Part of a small language model's weights: RMSNorm before each block, no position embeddings.
Each number is 128 + 32 x the weight over the matrix's rms, rounded and kept within 0 to 255. Layers, rows and columns count from 0. Numbers have three digits each.

# up: layer 5 MLP up, 1280x320, rms 0.0397, rows 555-574, columns 64-127
# down: layer 5 MLP down (transposed), 1280x320, rms 0.0331, rows 555-574, columns 64-127
up555:161105135129170103034107128105095160168127168086133102122124136111130131101133126131108140151126184072192128163132139149044110190209063189130087159129089165127150094142137111127096117112132126
down555:142091152150148125132147094142179129098116169170147092156185145117118149128075145166125114105132172074121161082096100101089059187082094132142094114163133128120058130144085119146106109150146117
up556:152171173101107167154117095115036129172177174097163119160087115110118211158168107159124134162122072209206107146125168091117168137102138152093144098164091161119143132124072151163138085117177093
down556:098215081172174110121099155136138151221113213116000136180084141149135182122124038075159105178164048085151109123161153100152236174205149155166174093171063224131142149139154147114144105159131054
up557:109138118138122159124143093104114146104196109112142123143139149129122120148157125148093124159134139127155114154094122117101142145104112135089085175145121144093132138121100100160156157139101122
down557:200074076164113094102121134111165119150120179120102154104104069118150116143097111109125078061128135131107140123105137155126122117129137138118124124089101173085166163082106094139133112166086141
up558:133161132135103095154135011132119149169141129147152082122179151130082118099134119132129111173082125124146063103165130071133124101123152137123139137100114087135086161166189146141159200050155166
down558:105073072080184121129158176155118099114067132123119172151137122153166134187115094135104070193100147084098148148130175079083077134124111120104121119139140140144115188102060159134111091099102073
up559:119061124134107126083165044109144128130136123118080108155144149110125102161150137178136154093118163186118144131127191092120157164101143127096161133140098134186088097178128132108103061148210137
down559:143068138117101156149131170160176113091095201147147113124142134074138155057124122100105096123116131094128128102152118094115156105095155150130134180161090108119103094110142120175200172085074118
up560:126126113149108096107139137146151149090154095127167167129068123098124082146153102114127111129111094111131140144140201158156166114151113103079131103094083067146091084185125174096116151118139138
down560:113141205171097143179142141109145125130117160070164142033156138120178098089077128174151099128147168145107083133175098061172166119141112129107138165132068164124123194096059112136134050110131129
up561:152102174145073102121138089052085190134145113136122079124175121114094159177115076113129207135111069089107092157121107087098178141204218111066116111081109145074055162112131120199131150113107152
down561:128133151092162149158096081101156115133119149163128113180114074114083113134096085113126135059101105161167083127131160115111133165166173195010218154168157137049146102155166170105157057089186215
up562:113099174163104126141138097086140183086111121075172119163130086149092156136098137172149123174126115149127050087127131109143138166141178127143136116090117092089111065099140145072134122157114115
down562:133103100162103154183168135151131103124148169127164146141131150076083118137138101117129155097124080092155195174101092122098112081092130164144138162151116118118091138107176100188099171123185091
up563:186138136113121054145125132127114128158086103144142139110135148105140103140078109082176089170073116112141131110161155109155126153109132093127111159127063121129118075157157221059068135133125137
down563:089110153114187111201153142170132134126088112120122092142127111148087181112091142170155127118152101145155161104157104121150145137161124224123102054125089102127137155079173098140109099161169105
up564:119159136097163147042153117080140138149118165043140114115109179143134141175161105156167109119122125109108168211153140145141151175151172140158148121120097120128082102112098198190115139139138147
down564:134111156084081146098146165151152116090116081135137137138155108110189098082144125129133157142147159115139149133140117154151136108099107120118049141119134140118148147152123055101133136113169121
up565:143116089206131122088146074167134166100141192132139130166173122102129173085128141159154145109093122123120158149112151122161152108158166219117011147115104116064078109108144108155167190085161188
down565:148105129120138142131109114117091099113133147114099151124102124131154129123137145158136112101156186179115171183095181124114092095102140120133145128130133161120155117149168138159109094153142088
up566:177132161074144111163170107101082116196180121168156109115111137140089095135095116161137084130131180106134130126129098136112143114149146171122113122116100119130135114141112102179082154158085128
down566:116112127139153143147161181121165144076117140090086090127114094147132119143107095109087127116119091159158172113145142164165105161133120141126153106134075110135147110130099094104175070152125133
up567:096126120101120106140163113045099166070128121138187123139193156100122129152110111111145156112161138125163147127116119113084184149103174102103089071095139152134061098106107160080118143106121143
down567:117133152134104108122129106168155106133117106056156140137122165126098133150133147144157153154129097126136139128133106164141098135105197110120160144128255103149120128141122102110104072135155144
up568:159121156077088084149144084078094129103128098147154116150096142052142110103204117150077104126131153173133143152124157140109209105112113111112128143119115114125082112176104132111174104162112118
down568:089161100118106138138172144120154135161185112140107158103147117158126171101175133144141168141093103141141104128125111112151140146134137095147110117115144120152154117133183096131121180168138128
up569:085158080077100118104082103082116166143075115042149128161103162103121152133138160136093126151104110106156187137139182159117131144153159180138140093147109132125085108142144104147138113081087134
down569:202169142126081089110069098151117171119155110086202185115118089098128116159111134082127167128126104102100049114128117132166169182151219117144122140167138127204128188116086110150136117134170121
up570:122174132160130122180131081145109134088099091155103087128132126145085120138125077097140137122096126192104113148100099161108181123141136142092139148147109133122141135102096108129146165077171180
down570:130141113154132203130163149154171166149112114151102078091137109144151116147116140133127127118104152112079152112135187131118153133083137113130140069094138154072098113101103127161153109115144119
up571:120146155086120074139120068073090148189128157083092138135116138118081099165123106107103097139097107143151097159161126136098106134149209179114123078135081145082153142216136186214111148168219091
down571:127189104093178123110103117082183130123122210123169183106072124130162160118175122086167095168118138102165153089111105095108114145132189084136097158080080166162184099178118139113140107127134172
up572:097128201129148105126090093129142211173134057155137158171138120083131135122161110163130103146082107120143128165133116132116115112092158168132130092194145129120149085138140137130109174133176157
down572:129112140134150105129144166099106104159110108095159109137121120109125125150101161137127129133146109089166154177157141114119111119130092137179122101157255185094117090083145155163111126172102142
up573:136126143086150104105088128133139172134152059138119121148157090120134109124155086091133117152062095138083078162155087129097147181160082063016080152119080116113119097183115098155109151196055197
down573:133121071148100138134155149140143030085193090079154122104170106139127200094096126069086126166132080122119088199136154161152113144148156135111102134147145115172139120104127062190069107094173154
up574:146119161107100118086102142101146101114159119118157152134138145126119083136124115101167121111120122098136175168111083163098179172165089138149141152088101138142100130122128141145145103120130139
down574:103052115139087174103106133093158131148071084157106092107163105131155115123174142092073148149063128157073116116127130126157121116169130087125156149095074130163177121127162170111144053119103105